Part of a small language model's weights: rotary positions, untied embeddings.
Each number is 50 + 10 x the weight over its row's rms, rounded and kept within 0 to 99. Layers, rows and columns count from 0. The size before them is the row's rms in percent of the matrix's.

# layer 3 MLP gate, 448x160, rms 0.0643, rows 209-223, columns 0-31
122:61 54 56 30 33 52 53 50 46 33 58 45 45 37 57 31 41 49 58 51 51 57 47 53 35 49 37 42 57 58 50 60
061:37 77 37 55 41 50 55 46 41 40 47 51 41 45 55 52 42 55 39 40 45 65 40 43 51 49 49 58 40 41 51 40
140:50 58 63 30 45 48 54 51 52 59 68 62 55 49 57 60 37 52 36 51 35 47 60 50 52 31 65 54 48 56 55 69
132:52 53 45 56 69 48 33 74 59 40 39 50 44 54 57 45 58 43 46 32 59 68 48 45 56 55 46 65 49 51 33 46
127:39 53 37 41 41 47 42 40 56 55 43 56 55 43 45 64 32 54 50 38 47 54 34 47 50 40 57 53 36 42 61 59
112:34 42 43 60 46 49 58 60 52 35 41 69 58 62 58 59 50 55 57 75 59 42 41 46 62 54 50 45 65 40 27 49
139:41 56 52 63 43 42 39 47 50 50 44 66 54 42 54 28 47 62 49 52 40 48 50 40 57 57 29 48 50 68 56 25
107:40 51 38 30 58 71 56 63 54 44 46 47 65 44 52 38 44 65 42 63 53 31 64 45 53 44 55 40 58 26 37 48
107:52 62 36 64 55 49 40 46 30 58 40 37 32 47 59 46 42 62 45 54 55 48 47 34 47 47 47 54 34 52 37 58
141:30 62 68 36 47 49 54 48 61 52 46 47 67 36 44 33 38 79 50 59 58 31 48 53 55 40 53 40 52 59 48 39
115:44 63 54 38 30 40 40 46 45 41 44 43 42 43 67 44 41 46 50 45 26 51 44 36 38 37 49 39 46 32 36 41
107:61 51 45 43 43 48 60 33 37 49 39 47 38 46 64 50 50 33 60 33 35 52 51 47 60 31 58 28 44 49 52 45
125:63 55 51 52 59 22 45 50 51 61 56 65 53 44 43 59 55 42 47 48 42 39 67 53 51 44 40 59 46 57 51 62
069:53 56 57 51 19 45 43 38 38 39 64 57 51 57 57 65 48 37 40 43 69 52 34 42 56 63 43 42 75 53 37 68
150:48 54 51 52 66 52 64 34 55 57 47 45 58 48 43 52 52 48 35 35 66 36 53 53 54 35 41 58 27 42 53 60
# layer 3 MLP up, 448x160, rms 0.0606, rows 209-222, columns 0-31
125:35 45 65 69 63 57 45 52 46 60 61 78 64 48 57 59 53 59 43 50 46 58 59 58 63 43 52 65 47 32 44 48
061:43 50 42 46 41 54 71 64 58 65 63 54 67 59 64 49 59 49 42 55 66 57 54 48 40 50 36 43 41 26 53 50
138:45 48 40 38 35 58 60 50 52 38 45 53 62 46 50 51 45 73 48 55 43 62 33 34 54 41 52 43 43 48 60 51
117:56 51 48 54 68 52 32 54 62 40 39 59 59 51 58 41 55 45 50 34 64 62 49 38 67 63 50 54 51 56 35 30
125:48 39 44 59 49 56 43 37 56 53 58 43 52 46 36 29 48 53 58 53 47 46 50 44 58 48 52 17 55 46 46 52
113:70 55 70 53 48 49 51 36 31 64 44 41 57 55 65 38 45 57 33 45 39 39 55 62 54 44 43 51 41 34 57 49
142:57 58 51 57 30 52 53 39 20 62 48 39 42 35 60 61 32 47 43 49 45 43 36 29 62 60 70 56 49 58 32 43
115:58 44 57 54 53 48 45 57 53 45 57 51 50 59 53 43 35 26 61 45 54 64 39 39 46 49 23 66 43 44 50 51
097:55 48 47 45 43 55 31 57 44 54 59 53 41 49 51 56 57 76 55 78 41 46 65 38 46 40 49 46 42 42 42 39
152:46 62 55 53 51 42 63 60 30 55 48 47 45 50 51 39 38 54 41 51 47 36 38 48 52 56 49 51 43 65 58 54
116:39 78 47 54 48 39 54 55 43 44 57 43 52 55 57 43 53 54 42 58 36 45 37 37 44 51 47 33 56 41 45 26
103:60 46 56 76 47 39 44 50 65 63 48 38 47 52 33 32 60 56 56 54 39 44 46 54 64 60 51 42 49 63 57 61
132:68 30 48 53 58 37 57 31 64 48 57 46 47 44 52 64 58 47 54 62 36 40 45 50 50 49 35 57 48 60 51 63
075:54 63 49 61 54 52 40 35 53 52 45 56 32 41 51 44 48 46 59 62 47 53 48 37 55 69 37 45 35 59 64 43
# layer 3 MLP down (transposed), 448x160, rms 0.0589, rows 209-222, columns 0-31
116:49 47 49 35 30 50 49 48 59 42 38 40 40 40 45 64 52 30 50 63 44 52 42 35 42 36 46 45 40 44 45 47
060:77 62 64 55 45 48 59 53 44 61 36 47 63 40 31 28 61 64 32 66 53 42 57 48 45 59 54 52 46 29 41 57
137:45 49 33 65 41 47 61 51 33 60 29 35 50 41 54 30 44 64 48 35 57 71 36 36 41 63 55 44 55 37 59 44
109:47 38 68 60 50 56 59 57 63 62 45 40 45 35 46 43 50 52 63 44 52 52 52 67 40 51 53 55 47 38 41 42
131:46 46 55 59 57 63 44 46 45 43 55 50 62 54 61 47 60 38 60 52 29 48 52 67 64 53 56 51 58 55 52 44
118:33 40 47 56 46 44 59 59 55 41 39 58 50 69 54 51 47 53 57 70 56 42 50 54 50 58 59 45 55 43 20 56
143:45 56 56 64 63 61 48 52 62 50 68 54 34 36 60 53 48 32 66 58 58 44 47 46 33 53 55 60 44 40 46 57
111:43 62 40 37 49 53 65 51 63 54 47 53 52 49 46 39 59 54 52 66 64 56 46 56 51 47 70 44 60 30 50 59
101:73 52 56 47 37 43 43 61 64 49 66 59 66 58 33 64 61 54 70 58 38 36 60 54 48 59 42 36 42 47 36 36
136:35 59 65 37 42 43 60 54 68 50 41 48 61 47 51 41 36 78 54 51 55 30 55 49 42 42 54 43 56 52 38 37
112:50 46 50 50 41 40 37 62 42 40 65 40 49 32 64 49 45 50 61 37 35 56 59 48 60 37 70 39 41 47 48 49
106:32 45 54 51 58 49 44 56 40 54 49 48 48 46 54 62 34 58 59 62 46 49 52 58 44 41 57 33 45 45 47 49
125:55 28 48 52 37 39 51 36 64 46 48 27 52 52 58 50 62 68 40 53 37 60 52 48 37 63 61 55 59 54 58 57
073:47 40 57 34 46 51 36 47 53 34 47 52 51 43 51 41 26 32 47 47 50 58 42 59 45 43 47 51 46 49 58 47